{
  "hidden_size": 320,
  "vocab_size": 8192,
  "norm": "rmsnorm",
  "init_std_down": 0.00291,
  "max_grad_norm": 1.0
}
Each number is 128 + 24 x the weight over its row's rms, rounded and kept within 0 to 255. Layers, rows and columns count from 0. Numbers have three digits each. The size before them is the row's rms in percent of the matrix's.

# layer 11 attention output (transposed), 128x320, rms 0.0959, rows 93-127, columns 0-79
100:074121134124124130117083119161104162131106119141147129073127118141130139124122111144111166143080177143134105108150181091093132128122164136073156119110146095193119106160144097137135094128122146102120118139098139124130086125117162131109097118
102:185106154105134101180110126130104167115132142140150181103150202139148133176165118124116125156161114126162130138159108132116134118133131167119115164155143161086121076113146163094134123129133130150147119119076121141149132126109138145157157123
109:150114146093131158151121099186133134087105105134120125118118116091153059106111150100133123155145119133123140149103137124138132101136139181122133121127135120142075129109137158132139109126079164137106123085110124119122139119119099127096144194
103:101133104117113113130117132133126124075105122126131134156173159120134089137114115090119078111122127131128105157160155128127115123092137189115128184110106125132140123118143139109115126120125097141154134114131140104119115150113137133119125176
094:106104140137123114094116168167148115123116118198134140122118099126140124132149116119100123152144123128122166145159073147135123167119107147130129096110169149096112092120118144166098116124108133087088143102159100126087119109153094058063110129
100:130154091140122109169116172133153120116141129105163107112139070151173114135125084100129141175108129094150115123129136111115130172132135150121109128124119123121133105167166142162161191138133086084130124109128170123119126090117127135134128135
101:101072099103113165161116151134112168116114118142149170114165128165129081099099110109148138102097160087121083149145133149075112126128112174178144118107122112161088114107118154147109172129132084101116122158112132084145129142138123085103155173
095:148096114123118151155136132156106124135144139143115125113075119107121148133134149127084105135175148129106168150050124075118112134072112132121108134120120113172098136075142163150136097128117159130146151171102082116147146166105156141161140104
093:110159130091138141148111098150125120118133121095130115142132107132174131165131129159104156126168110086096151091087126148143142156082140136119153114142103141093134129125088116094123145123082141130137140145168148152148145127105125102117091129
109:123144090118130131122122123174145143196168139130128133127116091116116229147102136196136119098155126153115132144145129125114132108133117117153142137152142138137170143144148136092145108132143116131142117128111136144154086145131163101159128039
105:121128147115107083120062074121144137095124111090128091114162137103155096117135124130148102140128126160109143135145137137096148116099148099135119109132088139106132101124133136074140117128121108179129124156094125109091100106108154149131099162
111:127135162097137169093104143181155111184191164133133108090130169113113195117115125181129118139106129113117117155149127104148105158103152107116122114129141128131165140068159132110128150125157140124154118183119172138181136121112153144124112072
098:133163119165114115105155157158136119100138135147131170114103163125168116115091074112152120123120116108137096112129142131156181160098168109171132124125182111118157167098155137168137133121120154127133130157114108120152135129129130181154129136
101:117170121114127121111171139166141131120123145108124139132173185167112132144081134114108177140134130148106161104079120130151140139105148099126114111141129152114167144116120143135128106131102113089119116151170133164148161053141137091131124124
101:108119091131131094168130109137111114169157130118131124150166111140168183093164139158114155039122114166130167154109124093087180097156105120086111146153134128137122149137106160152126133121134139131122151117134124167133141109142140124080141074
098:111092163116129131129152092112138137118134141121116127100131104160112120132143118107154133110127136096138151108109130154128100138130193149124101144113102159118133101129111118157118072123179116145140137142098216137136141138121074144118154139
107:123094154126143090114087112115122145196171110115142116134110102133138206122116109167138120167180137125157150132140141115129135108144165118127122115112143133093151137108110098178098134133126140104154137142114168130116124130134103128129127058
099:162173076094125137132118131130137163149129152133105100167192130145113142120142095109190154101142124118132136119114121098112076100117083142125116090105118125102121097125110125149095130127132131133092141148177157117145138151134131105162132108
102:092133148152130119126139135154129063116102134150130148128137130077122136068108130123140208131111173108126150167114158117116126141154151141125170095130139118142102173131104118132146114124136111124112114102136124185169147124155149131180153122
095:157170144108141165158150121096121102129109129101122132146141125110120119194118139113091104097101151074097159135093119133115100160173119130073152123115157120129108151134106143130148118129150167155123122153136116086127129138122103148136172132
102:088151128158125152140122114139152135082110112123144133123124107136114080094108153087117102112169112115109095116105137126116127061144122111115115091132136130128115171144155121116140172129124117130087142115120122167080130153140140098129113179
100:100089097119139118131153144133144118132129105112150067166123111118153128152125139111163164114145169147134116159098166115141161124123126095122144162124168106186080145148069119095100112131132157177143148130126169154119145175128127112148165117
105:122103144140109128139145142111147142101109076125125117116131111131170103121146157100147112127158115131111132102139192115100148152104087135110134104124160121149112119122151144110114128124116136119119154151120119128069081147150084096146127156
111:171150131118126136190177114121133176058121129173110141143121123122093060142142157103111130116114128174113114155132136170110101144135164193079110151126108126146092148131167125100147124127130105112124138145107123122096129173116103122095128207
098:098135100120102130103148097133137147105118138125126129134134113109108087109112089071137116127106153138126086175118101136084142126133120136093132079110079134170106133099139120061125129121130135101081167106116096145081113139118127167176155171
093:123131159091125121088122118113113134157147137119134117140122088107124171177143134154108126116082138113128152111120063117151109187145150097126122131147164079157166164108114181060119079124106146113073106113128105142108103138145179109154109091
121:137117154144110103149124147156144155087099135108130123105154112113132041139142084094148086104114159168122106121177142170134133102148169112142144134116138113112093153156132108127135123123126116107121126146123123104089127121135117141120128213
107:134174151119133126152141123119133101095108106155132129132109141126100086161109127115104148087110117127158100149124127164096133119134159112149113143126130152114105161134096115134129192129122126191131114135175185151096133171116162155135108175
094:145117152117134100152113128096162114117139120172128113109090156123139148143132117104132129136084073121133125142099121154145123084130109073130172114127131118190157104156134132147089104127124128164088096110116121118135155138137109140114151109
102:103106151133124118131085141127100142142089126155134124167124117133129132079157101163116078090103082141141129121121089089101171165120184145099132067136132134109113122191154151115145173123111127093151129190126118132146134116130153118117124123
103:108128114115135148126082104127123162135127137120142142111121145132111106082145124147090157125114151159150146129130131132123168136122145101121107123139128163141104156130124143146101157130121106162117125121130161121122122033139118125139111140
097:133121101122134105119107137128149138139092088160145112115167130099125114138106151157110091134152114150103120114149082124145195136116170139111150125129128125141112164114179130139147087127167107106163124145138182120104166112129107101116118146
100:078159137093110100097153069161148153140111146130093147101121110148110127135098123116149111130143122128131128107122091129130130104159102133067174129127122149152140198116122087148127140128107163174122172184104101089115116158133081167090136132
099:141081172166127117121100120118140131138172140130116145078134114156116153128136088126158141145121125138129176155143111115152116084133120080091121109109177164136173104122102128068121098126131108126136144140113101154126143107127175162124101105
100:181070139147146121108133095150142126107122127130139172098099161113127110081126118100147151119130143133148144123118130083101124150166111151129141119109115168143163135152122118129126152130148108154136120121129101134098131119112121083143119147
# layer 11 attention value, 128x320, rms 0.104, rows 94-127, columns 0-79
105:125159110125171114132114075134074120124115147130125127129149075145117125129104164106162115111107101163179089114125159134176081127137143104132109109115141134120072107080135165161116157119140095121085130133095136103185131134142153110105128188
105:115112144100096143104111168107139147088136138157129097136141165144116175162142139116067111098141126124112130086147113136126094104141163116116142130149149087112127145156143158147121158137113109088144109136130159094169120126132163121137150153
103:121105129123140110138124159138149129155050101122089156098129107153150105107155144129146130138108111121164178127069114132167130118117114134142147134102178162137121119137155049113121123125114114120115101143146145154106118143101138145134114115
099:135175163143135134131142130129092147161169157129136153094119150155115143124118125148119186124084115101161160093164132118191175100107137116099134101142126169148128108148083075091117138140138146116154139120163093172157149114123162123147116095
108:139090110110070129125119146134094159152087146099115172158086122132192145126131116117143128141132160170179091122099109111163181097133137074104107126126168124128122165109158071110111115163092141175140146141104112165111130142126142091110107166
104:136160161146102107154116141130151127113120128087188145143118123106148112151131150146137127114146185168191124111097114112160160160120128115128095134119130125122115122203120121094109129136143126133134117146174107101126126100144140162166111173
102:125133116140105107128163117126122140104095106172107147151177140116121162101107051134126115104103066148135098133144128139114134115105114157114130103173115113119164144144092100069145157108113093096123114093154122127048139125084133111143136114
100:131121126149127124105118161108120083145104130118163164128119136137118150098130116119141128131122132126083158129150122129164130135145107165111106148092141115144130117114201125201121123148170143137131120140114101118178129118140146139151134131
100:095127111183147143155110151161120094132134105149138100108101130175125057115115128120072175129112091124112094129155152143139116122121163145130180131101129153115086144078099132112137138128125102129157119157097102146132129121144146219101124127
108:149114142143105113126095148142101109135126052149120156148092101132107145149139126113085105087154097127167153119138119140127121159124121144153138143103147134133121133110157163181131152110107100112082115123147102172135126156134130118119143118
105:130098111140103141129110102105188112140072126155172107184145099147132107085149168127125164130148125131139120114113156120108120105133132131164125093133124114133115124107104112127159171140098124126126115085135106161097136098131124153134114104
104:143110138159133136140129164102098148100102134160159152108146109098169152139149127103156110158132134151162135118149159125102124130141132120094170091167144157105113115111126131114123104157137113082120123121109121143115118100099150111103113131
108:127158116095145128147115135126155108140145081201147100086135129088139148158106088141166129143142114124079068153165115131126110115141168107123111110189119080158115131158097140129089115132048128177131130116104160146106131147107157148106107168
105:165131142149169116109158157122156148139114098127128116140118157156134097108134135142106096159109154119169100134127109112162068139122110084134147137115187143130156165133138090119093135125127110179157128106111128137155105159098126096172123115
105:140160148106101125132108123141117132136146106111120119149121140123104128124143110100105120132121136172080106123152105121128123148103106125143148158124133124112197113151127127061154170147113180137124132160112116138127105144174122076141095148
104:138124068132136116135181143116092144131152189134147124061183088099162127109157131131132180119122136082059111128071145113086121168188114100118124178132103094144082154146155163127159141085137114084127135146164100143166125135157109137112114146
105:142094158088143103151043145112120128132163155080195118104088087132124146135112192140111101136106104191143091139126147138128180146129109163118161068136161118158122129113103116103135124130145114132149127129101070169133135102131153104126125153
104:135133083136105142139184141119118111144128113158127049099151130135113151131127107138149088130136103175150121123139112153146171125101125111127107113087099111114142168131171152139115106145114087142153124119122137106088129158127147170133118130
100:121115106138141120088105143185196140142118108104112119091114166177135137114133122091113142141142119165100105128105174153117120095152141117145124126105152086142084149099129134149175112129101132166123136111115124099149127128145122126112108146
110:126113160124107179123142147147132145115094095172099087144115167115097119154095165135100112152138148139128135061116122106106142122131124160133139161122129150106132147126106141073147107128155156168153140117114109151177104099149095121144125145
104:158128127111185152142113185113090103103102154140142144135096127108132115141101101116123104126124112096145160138148146172128086144149103086108123092129066155102147128132159148140118135100149089065065122144111084094172148099130122178108099059
099:083140132075108161105121133114115139120055144180147147137121126141120119153137164129126117135111108169114114129132078131159142111118158088191105144142094090099153136159149153082117125100113189104112108173115150135108102128135143118139129124
105:113147127139148115072122147111131134107148092101100133087130098144114150115095099115101105127143110130123138138154109127106094111141163123186093145106208121111132130116069190089155134134143157131082152150148153067104146112145124142192129166
095:114121107086088095150100204101103146133162156146150105150090141099146174134125147121082118151164142144153158114111150136149121114079132162164135116139194134110125114167105099123146139129121140125129126124152122089122150115128141120126098161
099:117153099158151164132119158158142100130120126160143112191091152163110105115110150115096166152122094140159088154110149107126123114135146126091137193146107113109146108088126086117168130119133121113136112093121155129166123150150150120093133177
113:145141127073157143142145132115095128109168132177138162141135121142106136111117139132101122157146143115142141110110130113104108133096112152138147114125129166120153140143172129116143133126080153195124126130126131107154140136127129117124106138
109:135123092114117132093141180113136139138131137108116099149161141125126158110135086101148100137148116127125106137121119118120095118122113102129160111152140112117150149117120092101134129138130161061162120116115057095116153131097139079159141127
099:159132090115177173122140144152134107146147142107130137162179112131098111112113091116121170119142111139123153117123148111080149149128077127141090103132145105137110152109156132094133105151141152151092129141104132124180133117134129112129148127
109:133107175153121129132203142132136133112146099106117181074129147096091149135109097109121116178167152169119163174111144118134084086133127109130122186127151103114178150107139116080150129118132136154134131093158150165131112134101137171094135147
107:108102152141134111107132141100129130151129081127104170180165134132159170126129068111191122138116127134095106136156123151158130133109120151119143113127190116121116079143146122097153115107143117120121132131095127149186141162116110155142117077
106:139108168090111102149107108088120150104165121094122140160137105094154131147167133140108155162101120118101119136133142108151109106109151138177122066091132114140139168143199138097146135105114101169106107107166115143124143128108133143162115125
105:160118090136142172139143210119148126117122121100111148111141142157101121137113138154115176133107098173129117129160118115086124120166137139117120180131134128146131100149116177089144137114129120054126113085114119104154109117146157144158129176
105:115172106133114136122151131124098118112144158091101137166134139190142149133135142154132112112144135108128161145144159095118117167163136151139150152130101099127134127145128109127138136115134156019137143074101141141155109160124130117136139140
102:111145157168138127136116219134124134111141154129118123130100111094121152159131125167110091117133113126161113121126115123086098126165141152133096133151181151121142121095162110147149094119121131131125113141105154098130127152118144143135123166
# layer 11 MLP gate, 832x320, rms 0.108, rows 0-3, columns 0-79
100:099098141146131163138094129135100133135145138128126160131110165134142135085130133103119154118185103096134146104123123135145124136081108151134098142163178112136128128112099122129111102133083133075119081093135107136128097050108177104107119147
100:122067120092122134121098106120117118140160113119148137131121102130104108139087124097127115157103087100131081095096103120123112132109114115079158077102122092156157157119164088153177130097132118139146137101167147155129151089121113118152142138
105:161086125110143114159131133084118143151128124087147121199115094075130167130103165132122120103108133152144127138120120138150197093112129130129092132130113118104113107127129144129127094117136138119143133124137120157109130152084113111113169158
101:130157135143140105117121116088098124104135136128133146165124143100146102114085153104132129147173125098110134143125080111152079122105098154147121079087115119126149160138119105109125142136124152119110122119140085117129124125117141163139102087
# layer 11 MLP up, 832x320, rms 0.11, rows 0-3, columns 0-79
097:123134151120148111111121085195148128100119113123068124092133132147104107072140127108076107148165105125108140138161121134128127105113146099165081158128074124141161089164150158130160141124120108130138121160101136128155152118122134147087118163
100:128121163120139159128155155124128127120116104149116128137116133126178130104107110162111115106118170158165103112137130150144156127204105162168110104119128129096142130151130180083083094084129144155149130133129104089142163163130147146130123118
109:150125125123121088137123133155061121151101141146149161112134092124119094135123097129035159142104146108111135143147100103143173129165121128111106111084124152119162122141106134130092097154170101107158101143168150064097112135145133165140102110
104:142141102098128101145128145099118114111181116162120129124113165143151111148094132111120145083098124122138148115144113094092110107120131161177101096084102105129151119092102118109114134121152147110152148113106088153117113112132139177143115099
# layer 11 MLP down (transposed), 832x320, rms 0.103, rows 0-3, columns 0-79
100:150166099098136102148141132108176085175120111104118125149142127118099122138108108162168108107134166085144170145111081106142134141169141125151148095150094125125096132145147138119106105152155159152126104103078126155119058134170146138106143111
101:133140124117131140095087127128143150133115131119167125123164094102124160145100099138120101173123139104145133120152105137122160140080108160128139142134144111151106131088160124106120168112127135137131148163121117108145135089107106111151148161
109:129106123144132092164129112102160138074119109125109151114122114143166109087112100152103114142138101113149113103152159127142164152084088150147165110144114135125141121137122135143132154129130127096135120121106100120143165149101136153100107121
106:123151142151080151146093125140110140124122128107093137130099149107162132122141141156107130155129152149114143145120090099125161096134113088131135140109138110135142150104144096140155128167126134101095115126134141116098109118130134129110138157